config.yaml
num_hidden_layers: 13
num_attention_heads: 2
norm_place: "pre"
tie_word_embeddings: false
parallel_block: false
init: "uniform"
init_std_o: 0.0545
init_std_up: 0.0628
learning_rate: 0.00987
warmup_steps: 200
schedule: "wsd"
decay_fraction: 1.0
batch_tokens: 65536
max_seq_len: 256
dataset: "wikipedia_en"
Each number is 128 + 32 x the weight over its row's rms, rounded and kept within 0 to 255. Layers, rows and columns count from 0. The size above them is the row's rms in percent of the matrix's.

# layer 3 attention value, 128x160, rms 0.0437, rows 90-127, columns 128-159
size [105  92  96 102 104  90  98  95  88  93 101  98  93  91  99 106  82  89  95  87  99  93  96 101  89  99 104  99 102  88  94  97  99  97  93 105 100 101]
[[152 131 201 176  84 150 179 111 145 159 182 131 112  99  87 121  95  51 133 154 127 170 119 164 110 129 139  62 127 149  93  56]
 [135 114 104 157 117 183  90 140 161 154 110 132 109 113 113 165  56 126 192 129 125 178 106  83 140 142  93  86 137 166 146 112]
 [113  74 161 103  94 131 118  85 157 122  86 145 151  65 156 101 142 119 100 105 159 141 117 139 134 131 119 173  88 126  80 148]
 [152 142 121 116 193 129 133 123 176 125 126 144 143 120  70  93 115 125 144  58 118 134 168 186  85  46 157 133 103 117 103 138]
 [101 144  69 114  80 109  59 143 184 138 123 104 140  87 142 141 155 121 178 113 113 137 145 151 118 141 103 136 130 130 153 138]
 [129 122 159 135 101  89 114 135 105  62 120  98  85 137 129 127 131 117  83 128 125 189 146 153 129 164 149 138 118 117 135 168]
 [122 109 100 163 160 150 151 131 126 171 179 129 117 129 133  50  94 121 166 172 172 139  89 145 162 153  88 187 135  89 115 125]
 [119 105 146 129 122  59 124 149 162 118 112  98 104 144 126 154  72 153 153 100  87 119 126 190 170 134  79 123 129  99 144  67]
 [141 119 142 137  98 134 158 133 105 123 135 159 179 103 194 172 158 139 103 112 149 152 177 137 131 139 162 136 148 134  62  62]
 [132 175 150  51 122  77 131 119 104 100 101 143 163 148 167 156  80 132 139  82 161 112 123 101 131 160 123  83 103 125  81 177]
 [161 145  63  71 129 156  60 135 181 112 105 105 126 126 126 123 185 137 186 121 136 115 102 126 100 157 159 120 113 140 144  80]
 [131  85 123 148 160 101 128 126 146 148 145 156 175 177 134 221 187  93 125 118 102  77 120 138 160 197 172  87 140 113  90 133]
 [159 129 108 121 119 109 150 152 111 145 142  18 135  97 151 109  92 132 119 132 102  96 114  87 142 102 155 161 148 178  98 156]
 [131 125  99  73  62  96 156 151 190 106  99 131  95 138 102  99 105 113 167 146 176 158 100 132 130 117 146 103 134 121  42 174]
 [111 154 144 186  96 167 113 109 150 110 118 131 148 212  98 160 114  59 159 102 143 192 158 109 114 104 122 157 146 112 165 122]
 [119 167 155 129 162  96 152 147  99  80 109  82 118 207 139 119 119 139 118  98 152 197 127  99 113  82 115 107 105 163 149 135]
 [126 116 114 184 149 146 140 113 213 136  87 175 115 122 151 100  82 130 153 155 124 133 157 130 149 120 155 114 131 100 112 118]
 [140 147 111 177 109 100  98  69 162 104 150 108 127 103 132 140 188 138 113 163 109 138  95 168 116  92 149  41  92 109 149 159]
 [118 100 102 168 140 153  66 149 125 101  88 192 204 115 150 102 107 119 155 141  84 152 141  97 146 152  93 158 137 202 121 158]
 [124 132 172 191 117  69 113 151 228 100 125  97 163 152 128 146 174  92 128 139 183 208 134 152  88 108 153 117 123 142 138 165]
 [112 147 137 109 142 122 178 128 201 167  64 147 134  19 160  81 133  93 124 120  93 151 111  81 168 136 137 136 102  87 136 136]
 [114 124 137 131  97  91 112 145 109 125  88 151 139 171 114 138  60  87  63 113 101 105  72 125 146  71  80 126 138 110 119 138]
 [ 92 145 153  86 177 137 109 134  77 103 131 138 167 107 124 116  76 151 160 126 149 124 142 112 133 200 119 129 150  74 126  88]
 [134 111 133 127 130 119 111 173  75 173 145 187 122 128 136 128  92 120  96 104 175  98 161  89 116 118 111 128 129 155 183 165]
 [140 171 128 103 115 129 120 149 120 103  79  79 142 135 131 158 176 114  90 140 153 129 184 108 130 105  77 109  61 182  86 194]
 [152 123 113 120 151 131 143 165 114 146  95 184 156 125 178 139 182  98 118 111 175 184 122 119  99 149 130 139 174  90 101  92]
 [153 175 181 125 134 170 122  78  92 163 131 154 150 127  76 176 155 146  92 110  77 104 165  82  87  77  96  98 162 116 154  80]
 [119 150 158 137 117 158 124 171  90 118 149 125  98 152 186 147 132 144 103 140 118  42 182 147 131 170 152 124 185 155  93 127]
 [109 113 115 143 118 135  96 151 133 132 184 154 100 147 143 140 111 179 115 163 129 173 117 182 151 136 131 124 199  99 137 134]
 [ 60 134  97 128 108 120 163 174 113 157 165  64 193 145 179 141 159 182 159 108  90 123 109 133 136  98 169 138 136 193 110 128]
 [143 153  75  90 100 119 101 173 145 154 135  94 138 131 127  75 121 169 111 134  97 125 144 120  96 210 104 132 158 148  29  64]
 [ 84 115 138  99 128 109 150 155 186  98 160 101 135  71  98 134 154 113 187 131  85  58 147 149 160 105 124 113 195  94 124  83]
 [147 130 105 130  78 126 167  71 152 113 187 144 155 116  61 102 112 115 137 124 118 200 157  52 112 119 106 137 128 166 118 136]
 [114 217 135  97 151 140 132  66 126 123 139 149 136 140 127 113 163 153 163  94 121  63 155 158  71  99 126 139  72 132  98 150]
 [160  91  95  99 121  92 197 192 146 205 180 127  96 159 166 172 175 121 106 146 141  88 118 110 160 188 100 147 125 101 121  66]
 [127  82 107  99 179  97 137 120 161  74  67 107 145 156 179 106 135  94  56 112 101 173 105 147 155 148  78  46 108 139 132 171]
 [130  75  92 150  81 116 142 129 161 104 148 129 135 150  95 139 113  93 175 161 127  95 137  86 147  97 192 168 118 154 109 181]
 [109 106 157  94 127 118 110 113 124  83 137 105 118  95 121  96 108 111 123 177  87 123  64 147 105 121 130 125 163  79  61 138]]
# layer 3 attention output (transposed), 128x160, rms 0.0548, rows 90-127, columns 128-159
size [108  97 102 105 111 105 106  96  98 101 102  93  97  94 102 109  92 105  98  96 109  93  98 106  97 112  99 109 101  94  94  99 102 105  98 114 102 105]
[[127 104 173 128 202 170  92 135 144 146 118 175 107 139 154 165 100 137 132 107 153  74 160 105 122 106  69 139 133 145 102 137]
 [ 74  93 171 133 119  69 141 137 168 145 102 137 119 184 148 137 164  72 139  79 155 121 129 115 147 105 164  94 128 143  85 111]
 [ 71 143  58 151 142 100 159 147 124  97  89 119  87 140 116 163 172  67 105 142 103 144 128  72 131  96 106 128 150 173 135 104]
 [153 182 156 151 109 141 127  96 214  78 151 126 163 112 147 150 124 168 101 151 126  93 149  92 155 155  94 118 125 150 149 100]
 [105  89 148 131  58 130 135  92 167 141  73 101 172 164 136 104 115 140 128 100 204  69 104  91 165  91 150 103  75 103  86 164]
 [195 101 108 146 137 111 126  99 166 197 100 143 149 152  78 125 157  89 173  77 128 154 166 102 149  60 118 194 112 100  92 127]
 [124 100  97  92  67 100 135 141  87 162  73 164 129  82 162 121 119 138 106 107 140 183 107 113 158 140 125  91  81 178 211  79]
 [198 112 127 102 172 152 116  94 118  98 162 126 148  80  89 112 119 163 106 123 109 131  75  99  63 163 192 136 167  79 124 157]
 [155 118 109 106 226 141  99 136 170  89 160 141  92 143  81 118 150 149 172 151 120 154  94 137 118 138  98  93 109 129 194 163]
 [ 85  86 109 178 118 119 159 117  86  87 134 118 144 166 126  87 220  84 123 117 137 187 107 150 118  81 132 126 175  93 120 145]
 [111 111  84 151 154 143 183 104 105 136 160  49 117 119 104 115  88  92  87 155 104 165 168  85 157 160  73 169 115 138 136 128]
 [139 125 168 146 169 145 188 102  81 149 167  89 104  79 126 157 154 160 147 147  94  54 156  90  47  99 158 102 177 144 136 115]
 [ 89 123 146 124  99 114 155 122  85 109  81 204 145 179  89 158 138 143 131 143 173 188 119 193 100 159 121  77  74 116 134 102]
 [ 74 121 165 154 115 144 120  68 116  95  95 121 206 149 153 129 159 197  45 107 104 113 157 135 189  94  74 162 126 125 166 123]
 [ 82 134 101 122 104 113 165 139  80 161 158 123 116 144 144 166 127 198  84 124 185  93 137 146 137 171  87 104 165 132 130 115]
 [181  94 100  92 152 124 104 123 110 141 138 149 162 113 115 172 126 138 123  86 134 131 112 131 116 177 131 150 236 105 123 140]
 [ 72 133 108 164 168 138 146 144 111  98 157 133  85 178 132 147 129 149  95  93 138  85  83 131 224  86  91 139 130 218 135 102]
 [125 102  90 128 117 105 176 120  82 171 116 149 114 109 171 128 127  90 106 146 159 136 136 123 136 176 124 149 121 152 130 139]
 [106 125 127 124 103 116 112 112 161 142 147 155 150 140 131 126 156  64 135 185 102 144 142 118 133 124 219 142  96 125 139  72]
 [153 117 142  35 153 161 177 141  89 152 220 157 113 157 141 117 148 181 138 147 106  82 155 125 125 134 108 151 105 118  84 115]
 [ 53 100 148 140 120 124 134 119 110 166  82 192 127 220 169 130 125 118 150 161 186 132 102 104 119 122 122 189 126 181 127 153]
 [151 116 193 117 133  96 122 145 132 156 121 149  88 144 200 128 178 111 136 148 150 180 118 149 166 161 114 111 167 165  58 155]
 [101 148 126 167  99 135 100 160  95  95 126 106 128 132 149 144 137  41  65 132 154  74 138 128 110  97 138  96 124  85 141 122]
 [113  70 173 113 112 154 120 161 149  88 104 190 180 120  84 153 105 130 139 172 118 130 109 188 194  96  96  86 134 131 132  87]
 [168 134 110 121 128 146 133  87  62 119 117 159 111  93 131  43 124 107 132  94 123  50 148 116  87 146 140 157 144  76 135  96]
 [ 75 111 159  97  99 154 114 119 174 167 101  73  83 147 119  91 160 121 101 134  95 124 112 144 145  91 196 110  83 136 121 152]
 [133 142 107 107 143 152 131 154 140 104  96  94 170 122 169  91  36 122 108 142 118 175 180 143 180 165 191 122 114 157  68 115]
 [136 162 164 169 157 144 132 119 120 198 158 153 102  94  96 134 121 163 126 142 128 116 123 144 104 101 147  82 130  79 119 101]
 [124  87 202 145 147 107 131 107 146 174 154 136 160 141  99 149 144 146  98  74  45  43  44  93 182 181 209 104 119 124  91  96]
 [135 159 155 149 122  88 176 110 142 110 141 169 126 114 109 137 114 148 137 138  90 104 150 125 202 160  46 134  94 116 140 155]
 [ 91 154 138 160 182 165 126 116 122 122 121 106 145 137 176 152 152 109 124  96  89 131  94 101 202 148 102 149 137  70 137 171]
 [154  99 129 197 160 101 164  85 151  97 127 166 109 116 211 157  98 162 149 108 122 100  93 109  97 136 163 111 140 107 127 109]
 [ 83 121 205 115 161 196 115 137 153 140 117  96 135 153 103 170 107 166 105  66 156 148 137 158 117 121 191 196 170 136 145  93]
 [148 140 114 176 140  82 141 157 138  72 146 164 154 127 163 148 137  92 129 121 121 132 131  91 175  91 102 149 181 156 136 109]
 [ 43  47 126 122 147 148  94 108 136 121 118  98 163  66 110 141 125 190 129 124 135 135 151 129 112 112 113 131  91 102 105 196]
 [141 170 142 112  98 133 133 174 112  85 189 120 157 118 111 124 150 114 132 165 161 125 105 134 114 124 218 147 135 163 124 146]
 [111 115 116 118 131 155 150  98 154 134 128  99 106 140 197 176 133 186 100 190 140 130 154 131 164 116  71 129 130 100 144  88]
 [163 166 104 125 173 112 160  51 141 125  79  98  68 179 167 108 140  98 101 116 154 149 115  94 109 149 115 178 155 146 157 102]]
# layer 3 MLP gate, 640x160, rms 0.064, rows 0-41, columns 128-159
size [ 95  98 106 107 112 101 106 101  95 105  99 102 108 101 110  99  99  93 101  99  90 118 101 102 100  85 104 116  94  98  98 105 101  95  98  91 107  98  97  98 104 107]
[[109 167 146 151 144 156 153 149 138 107 117 148 148 169 130 124 126 120  82 132 158 213 144 141 141  82  69  86 180 171 132  85]
 [ 94 151 113 139 142 107  93 128 151 137 124 121 141 189 163 112  70 142 123 125  98 182  92 181 188 116  89 174 139 117  81 112]
 [128 145  61 157 124 144 231 105 128 112 152 173 176 155 126 165  97 187  73 153 133 121 193 160  91 114 144 128 129 137 152 105]
 [171 140 163 126 168 136 121 100  53 123 109 131  95  93 177  87  70 142 108 174 150 161 163 120 178 146  98 158 108 145 116 108]
 [ 77 159  94  91 133 169 117 145 172 123  91 144 134  87  91 169 113 176  64 142  82 156 164 168 101 109 157 137  96  91 107  75]
 [126 117 134 151 119  79 114 111 108  59  92 101 159 121 148 121 127  90 143 183 135 127 102 185  90 118  89 163 115 118 186 101]
 [ 55 150 125 132 104 112 109 134 202 100 101 130 143 109 148  82 140 137 133 111 131 121  79 136  75 124  84 146 150 176 112 128]
 [174  82 102 152 100 140 136 166 158 206 105  80 145 192 150  52  92 136 122 106  74 178 139  76 178 114 156 139 154 162 121  97]
 [ 92 145 175 146 151 154  94  98 159  92  93 145 160 164 154 108 119 105 100  95 166 186  69  96 128 109 136 131 130 117 135 137]
 [133  86 144  82 117  54 152 115 118 143 142 137 138 182 127 123 194 159 133 171 122 116 200  92  82  77 125 133 130  96 138 111]
 [146 154 143  98 100 217 207 136 162 133  98 123 157 125 163  79 128 131 130  99  88  91 125 147 156 106 100 121  85 123 142 105]
 [135 134 141 149  92  91 162 141 116 186  79 145 118 135  94 123 104 172 156 131 164 168 166 125 134 119 103 108 178 170  92 132]
 [124 118 158 126 145 114 122 142 132 141 152 128 132 142 160 129  65 143  76 132 142  87  93 105 113 142 142 118 213 126 125 148]
 [137 136 112  78  72 131 183 151 103 121  80 115 166 183  86 114 153 106 128  97 152 179 132 122 118  82  88 114 148  98 101 174]
 [187 157  50 101 145 118 126  89 185  43 108 181 150 127 102 144 112 181 127 104  94 156 121  90 122 121  90 161 172 116 185 130]
 [102  50  71 164 107 132 182 175 104 124 120 181 171 137  87 165 150 164 146 179 122 135 161 141 178 135 109 124 122 185 142 106]
 [ 94 162 103  91 134 117 146 105 165 133 102  68 117 122 132  56 138 110 142 123 115 126 104  94 109 164 134 160 139 158  81 136]
 [174 191 110 126 122 119  88 176  96 132 154 141  78 145 135 110 114  61 129 155 115  94  78 113 152 139  77 101 184  86 131 112]
 [100 127 190  88 162 157 151 155 155 170 102 102 108 145 102  93 111 102 125 113 134 157 163 105 150 107 188 135  92 125 144 140]
 [155  98 174 118 143 158  97 151  58 110 125 168 173 106 169 110 179 153  70  80 129 126 149 175 165  95 129 134 154 182  93 133]
 [100 160 194 141 178 163  84 112 122 127 112 177 137  85 158 160 136 124 125  75 141 108 170  92 156 163 129 151 130 144 111 132]
 [105 132 146  42 166 137 112 139 159 111  99 128 113 151 113 102 128 132 147 174  53 171  87 148 111 133  98 105  98 137 132 150]
 [122 150 152 210  84 114 110 107 135 152 154 101 156  78 158  95 175 100 169  99 133 130 101 133 168 102  61  57 182 159  43 144]
 [107 125 102 107  98  91 127 104  80 111 117  82 136  40 161 111 103  83  77  70 157 104 205 126 118 133 158  55 151 146 170 135]
 [142 103  74 171  96 133  70  93 121 153 123  69 147 121 144 168  81  83 124 142 120 122 171  88 133  93 173 168 114 105 118  90]
 [111 154 119  86 109 166 157 114 132 159 123  88 149 134 155  79 193 113 141 100 115 119  58 147 165 137  91 180 121 163 127 104]
 [100 138 151 187 128 130 118  95 143 115 156 121  77 152 132 136  97 104  94 143 146 110 100 120 111 100 115 102  91 141 133 181]
 [114  78 107 126 117 142 127 168  87  82  51 136 139  64 109  98 142 111 171 130 134 166  85 121 128  57  71 211 146 168 146  71]
 [163 118 147 121 181 123 139  74 140 192 177 166 170 147 115 139 147 119 181 109 158 139 173 214 123 120 145 172 108 101 146  69]
 [163 103 170 102 161 124 168 160 146 100  61 103 121 132 147 112  94 182 143 108 172 119 111  75  82 124 130 126 123 108 182 136]
 [172  70 155  88 111 130 105 148 132 123 180 105 113 157 113 149  74 106 123 140  83 152  95 121 108 190 128 158  82 124 166 129]
 [ 98 124 103  98 117 150 140 132 116  97  81  94  93 140 131  96 112  82 176  60  85 145 118 141 150 104 111 140 198 129 142 172]
 [103 136 120  91  97 152 118 129 136 161 115 182 109 165 105 162 121 141 149 110 171 133 170 150  59  93  87 119 153 142 195  68]
 [108 193 119 163 176 140 139 126  91 135 194 103 179 125 161 125 139  69 113 172 100 102 125 107 110 120 165 137 110 126 111 103]
 [168 178 171 192 104  89 130 159 104 170 141  88 145 191  53  80 145 100 181 147 119 118 115 152 166 121 118 155 109 129 144 109]
 [136 103 138 136 166  53 125 157 150 184 129 130 108 132 126 139 140 152 140 124  95 177 131 165 139 181 150 123  79 145 151  92]
 [140  99 110  50 124 117 169 145 122 132  75 151 196 106 102 107 129  97 154 119 129 109 145 125 162 147 128 134 130 136 125  77]
 [145 133 147 101 132 182  83 134  92  99 144 112  87 119  60 117  69 116  88 166 106  98  98 109 114 141  69 155 144  92  98 142]
 [114 163 149 114 108  98  83 136 104 177 127 132  87 107 189 142  76 100 120 149 124  84  93  81 188 157 159 159 118 122 145 106]
 [118 107 125 124 127 151 104 180  74 133 125 140  94 113 141 101 172  91 177 164 197 107 143 196 153 159  90 142 201 134  74 172]
 [ 78 174 170 140 150 119  99 194 154 133 141 120 116 140 108  89 157 140 140 155 133 176 156 129 152  89 158 132 161 111  93 163]
 [ 77 177 139 115 152 117 105 159  96  92 100 177 107 159 116  94  97 132  96 165 116 158 139 129 128 138 102 176 169 180  53 113]]
# layer 3 MLP up, 640x160, rms 0.0616, rows 0-40, columns 128-159
size [102 101 107 103 101 109  94 114 100 106 104 103 103  94 107 101  88  93 101 105 106 111 107 104 100  93  99 116 107  81 104 113  85  98  93  99 107 101  96 105 107]
[[101  82  91 158 103 131 133 109 100 115 145 157 106  42  96  95  97 120 152 123  84  47 104 148 140 136 178 147 120 100 107 151]
 [111 189  51 143 152 184  98 160 131 186 149 103 161  88  71 143 147 132  90 121 161 105 162 118 146 112  84  79 156 113 100 108]
 [154  91 139 144 146 119 122  85 157 172 128 156  68 105 104  95 164  76  74 114 126 122  40 100 179 161 155 117 146 126 124 103]
 [ 69 150  86  69  75 103 175 121  53 153 128 133  81 159 160 145 163 131 143  95 165 103 130 127 138 175 155  62 102 108 161 193]
 [146 127 160 124 157 143 185 158 150 166 168 143 109 158 180 160 163 122  84 108 172 127 169 129 146 125 184 213 160 126 107 100]
 [160 174  85 109 103 186 150 111 138 163 159 126 122 193 144 147 117 190 153 110 120 123 132 119 145 114 106 101  93  82  75 203]
 [147 116 158 131 123  95 113 145 157 144 129 137 147 148 163 141 122  84  98 126 134 169 122 125 149 142 132 140 112  90 188 107]
 [152 120 109 117 150  88 104  52  83 109 178 123 136 107 122 120 171 108  72 121 166 125 152 120 139 148 113 151 162 122 178  97]
 [137 130 100 116 143 123 182  95 125 122  81  89 193 161 169 178 179  93 148 175 138 131 121 131 136  76 113 154 168 140 129 114]
 [104 124 116 168 106 117 135 149 112  98 119 116 193 181  75 135 152  97 169  81  60 119 164  88 152 113 123 129  88  80 138 114]
 [135 124  90 168  91 160  80  98 145 130 162 135  72 152 139 129  92 127 149 140 170 141 143 115 115 135 104 132 163 143  95 119]
 [ 99  93 197 196  88 136 147 164 107 115 119  86  48 127 101 163  99 214 141 114 100 141 150 112 125 146 118 122 128  86  97 123]
 [108  99 150 120 144 103  97 123 129 129  66 173 175 137 115 107 157 183 133 118 116  78 165 116  80  89 141 150 113 152 111 143]
 [150 151 156 124 109 136 173 136  95 146  99  87 150 139 124 126  85 134  73 143 139 157 113 150  91 146 119 117 113 137 115 151]
 [175 172 132 117 125  71 132 114 156 106  77 102 181 129 147 147 118 143 113 163 102 115 121 166 145 111 140 164 126 132  78  74]
 [124  90  64 112  86 115 104 160  92 127  83 154  78 145  17 117 129 192 180 114 133  71 150 120 138 146 106 106 142  81  95 150]
 [140 160 150 205  88 145  56 154 122 100 121  95 151 109 127 130 103 125 169 140 153 118 139 131 170 113 168 167 152  50 110  94]
 [116  63 118 127 136 106 104  87 109 141 148 164 134 147 123 104  69 179 166 142 189  96  74 142  71 109 118 197 154  90  93 170]
 [160 199 147 156  77 124 178 131 120 108 145 138 115 136 128 140 108 160 187 114 112 109  58 104 157 168 113 125  96 122 111 158]
 [107 109  95 145  98 126 132  79 141 109 150 129 117  82 181 141 115 162 133 115 153 110 114 161 135 139  78 134 124 208 105  83]
 [106 142 158 135  95  94  77 177 127 131 106 131 104 111 164 164 158 126  91  69 159 119 118  84 152  69 162  96 131 113 162 131]
 [161  99  97 143 119 184 162 125 130 173 150 162 166  55 166 185 158 133  92 120 102  93 146 132 125 120 154 174 142 148 158 117]
 [149  73  80 123  93 133 169 137  78 131 155 161  94 134 142 151 126  63 156 152  75 174 122 103  83 148 146 119 100  55 115 183]
 [121  84 162 111 115 165 113 122  76 145 177 137 144 120 130 142  94 106 105 121 151 107  22 144 155 130  47 133 132  56 153 113]
 [133 155  61 124 103 222  93 118  89 199 120 153 149 154 180 124  93 101 119 113 126  87 193 143  75 100 138 125  96 115 124 125]
 [171 107 141 150 136 162 119  75 179 113 119 115  98  95  49 104  61 100 111 150 120 119 143  93 207  99 142 102 135 135 190 128]
 [105 142 194 121 148 113  91 130 134 105 131 182 137  91 149  65 165 110  93 162 190 115 137 134 115 143 146 105  89 143 155 175]
 [128 132 193 125  80 143 145 102 109 144  79 119 168 129 192 146  89 141 127 132 135 122 212 145 112 107 107 171 154  94  93  83]
 [128 138 163 143  92  63 139 145 178 121  95 131 220 173  68 127 148 119 133 140 127 100  90 139 109 171  99 122 114  87  90  82]
 [129 177 162 138  85 107  77 169 147 152 119 127  99 161 133 114 157 105 180 127 208  73 135 155 171 120 116  70 147  84 122 150]
 [141 114 130 138 109 120 110 179 165 124  80 102  94 133 120  92 125 137 103 147 102 103 108 155 152 109 115  67 126 110 119 155]
 [154  99 127 138 153 171  93  88 152 151 140 131 140 159 106 179 151 102 113  91 148 159 150 116  83 132 105 103 159  98 141 144]
 [160 176 116 196 119  66 127 138  94 130 196 163 169 134 120 203  98 168 108 130 119 108 142  84 151 129  81 119 169 180 159 102]
 [108 138 145 137  90 143 154 140 114  87 104 157 150  87 144 143 139 122 139  59 172 106 131  81 102 177 162  81 115 165 123 101]
 [ 92  77  68 137 126  95 153 154 160  91 167 107 192  52 143 140 151 164  89 152 158 164 139  86 158 172 188 123 124 137 145 124]
 [162  75  93 111 106 118  72  44 187 122  98 112 115 156 117 154  83  88 111 107 168 171 105  96  73  61 146 163 123 132 174 133]
 [115  66 126 116 140  79 110 106  98 119 133 167 110 130 102 166 118 124 109 108 103 111 174 121  93 166 152 112 168 161  89 102]
 [108 134 120 163 200 105  98 119  94  86 167 146 137 136  86 150 138 147 143 168 179  98  66  89  83 143 137 154  94 106 138 163]
 [150 141  68 131 173 124 155 213 164  49  83 132 107 187 137 109 166 138  88 167 118 150 111 112 100 104  79 133 174 133 136 100]
 [ 84 114  80 119 101 204 128 113 172 167 145 124  99  97  73 149 164 171 171  95 154 127 162  78 117 152 129 162  95 104 126 206]
 [111 175 187 116 149 131 189 188 200  90  90  99 171 148 118  90 142 127 175 138 117 105 131 151 124 123 167 124 151 124  94  89]]
# layer 3 MLP down (transposed), 640x160, rms 0.063, rows 0-40, columns 128-159
size [104  93 107  99 106 101 101 104  99 110  98  99  90 100 100 105  98  91  92 106  97 107  94 103 103  91 101 111 101  90 103  94  86 100  98 102 109 101  97  95 102]
[[135 119 142 177 149  79 177 103 111 103 172 125  74 160 142  69  98 114  61 113  45 100 166 119 121 169 100 165  98  89 159 112]
 [145 151 137 147 171 147 188 108 104 141 105 151  97 110  84 135 140 169 130 146  89 151 151 116  46  57 171 150 129 129 176 169]
 [ 64 125 115 132 134 181 163 155 165 114  88  99 162  90 155 119 135 149 145 134 121 134 129  56 125 122 129 150 121 139 125 142]
 [ 75 109 158 149 153 133 161 104 173 136 153 190  63 142  67 144 113 126  95 143 109 153 111 134 169  71  75 134 157 146 115 123]
 [116  71 153 202 113  89 117  68 162 116  74  56  83 149 174 131 135  90 175 126 158 128 114 115 107 120 155 165 120 122  97  98]
 [115 123 123  62 139  91 126  95 194  74 140  90  44 106 138 156 101 157 132 148 165 165 146 156 147 135 144 138 127 180 129 101]
 [177 138 138 113 134  85 123 160 144 118 111 188 157 148 186  72 126 203 101 145 102 108 138 129 131 176  84 107 174 115 157 118]
 [ 68 177 174 171 142 178 186 138  84 140 131 161 139  94 118 172 164  95  86 129 102 146 116 144 110 163 112 113 109 150 165 158]
 [202 112 103 155  94 144 128 109 148  94 184 123 196  72 122 175 151 149 156 164 177 139 181 170  74  68 140 128  86 113 119 129]
 [114 110 110 130 101 131 106 150 185  79 154 147 172 204  88 190 167 155  92 107 107 118 175 179 112  67 169 206  89  71  69 130]
 [143 118 152 111 127 177 143 128 115  90  94 117 119  90 156 120  60  92 147 132 134 124 111 137 159 121 140 113 131 195 178  72]
 [155 121 184 109 156  79 144 158 138  92 129 108  65 193 108 110 137 123 132 106  85  81 108 113 150 111 155 134 106  88 154  99]
 [104 113 136 124  99 110 198 131 179  74  44 136 146 141 110 135 167 147  93 101  76  87 141 105 171 130 123  94 136 105 162 127]
 [150  88 125 119 113  11 164 133  72 145 145 169  80 129 118  94 149 159 180 126 117 165 135 127  91 159 134 101  88 155 110 121]
 [170 132  43  97  96 122 107 122 175 147 164 185 134 133 111  91 138 116 159  76 124 142 155  85 120 102 118 124 114 107 146 175]
 [166 115 146 148 191 111 146 146 165 189  93 146 153 157 109 125 189 201  98 114 115 160 125 177 149  87  70 165 176 130 139 172]
 [140 136 129 168 135 186  93  85 151  95 110  69 157 103 116  78 147 101 158 102  90  65 111 144 100 118 173 108 165 193 131 131]
 [126 132 131  87 172 103  98 127 144 145  90 190 111  90 115 139 145 132  76 184 185 126 176 153 106 139 123 120 170 114 130 161]
 [125 108 106 120  97 124  92  69 127 175 108 107 130  74  97 112 144 116 134 184 200 111 170 166  94 140 131 166 138  59 110 115]
 [123 188 114 153 107 109 138  84 158 155 127 131 102 144 162 136  73 130  92 114 166  83 105 135 149  86 168  60 113 121 100 101]
 [142 154  98 121 132  91 145 176 156 135  71  99  78 134 134  94 132 104 145 151 173  86 109 107  73 146 156  83 173 140 135 108]
 [139 148 139 111 111 128 171 116 111 177  85 144 118 139 161  79  91 151 120 148 137 173 101 147 111 164  72 180  87 156 189 140]
 [125 151 133 131 105 181 127 180  91 122 155  81  92 167 130  92 131 105  88 205 108 149 116  70 162 166 146 125 127 125 159 161]
 [110 141 115 103 135 154  98 129 110 127  94  77 130 121 164  90  76  69 116 147 134 153 106 145 124  89 155 131 131 104 138 140]
 [164 131  92 127 156 183  72 126  85 188 154 121  93  89 190 195 116  93 145 148 121  93 105  99  91 136 166 108 114 135 160 121]
 [103 152 139 110 137 128 131 114 154 120  82 140 124 126 160 155 186 142 171 165  70 152  88 160 134  77 148  87 120 141 105 135]
 [162  80  97 144 130 170 155 137 173 118 146 103 111 163 130  62 192 118 194  90  90 128 129 179  76 123 164 147  97  72 122 107]
 [ 52 140 122 149 162 137 133 133 128 131 117  66  75 116 137 220  95 135  61 203 111 172 134 144 111 134 107 164 123 158 149  79]
 [ 58 133 106  79 116 174 133 104  45 133 131 187 111 124 133  92 139 170 124  91 148 113 130 132 155 145  84 147 121  89 102 129]
 [113 114 184 116  66  42 108 183  99 132  99 135 129 136  90 139 116  98 121 182 107  89 121 100 115 149 154 107 115 116 146 167]
 [186 107  94 121  99 129 115 170 161 111  85 117 132 149  84  80 156 100 168 154  78 113 108 140 140 141 123 147  69 146 144 110]
 [164 125 110 133 136 127 130 143 143 103 174 165  83 176 110  67 171 177 165  69 108 126 165 152 171 150 159 119 115 183 130 112]
 [178 148 159 133 149  52 177 144 127 152 186 152 109  96  65 160  86 137 139 114  89  92  97 149 164  90  92 134 148 124 151 104]
 [164 168 117 107 163 126 181 151 143 133 123 136 136 132 145  63  93 167 184 143 137 103 155 115 125 156  97 135 123 101 146  91]
 [111 152  96  90 189  96  84 122 177 140 120  67 166  88 117 151 142 114 146 162 147 188 117 153 139  85 152  57 113 116 147 194]
 [147  86 115 129 118 107 110  59 120 161 185  70 122 134 165 132 102 110 162  84 165 117  80 116 170  97 187 139 160 124 125 163]
 [143 171 142 139 159 126  93 152  83 109 133 169 107 126 171 113 115 120  85 125 129 143 163 138 111 159 117 160 137  95  82  33]
 [124 129 145 184 190  94 123 142 149 112 158 104 119 136  67 155 168 127 124 101  99 103 146  64 151 217  70 155 139 131 103 121]
 [112 170 141 152 151 108 120 196 132 127 111  59 140 178 127 128 104 128 110 100 144 167  98 101 103  98 130 158 160 122 114 134]
 [164 154 160  76 143 100 112 177 153  97  44 102 125 117 175 124  95 153  83 177 107 117  68 103 132 123  54 124 104 144 168 109]
 [155  88 151 106 230 126  39 157  94 120 109 149 132 116 147 173 141 120 110 192 103 159 139 127  74 104 102 156 180 153 139  87]]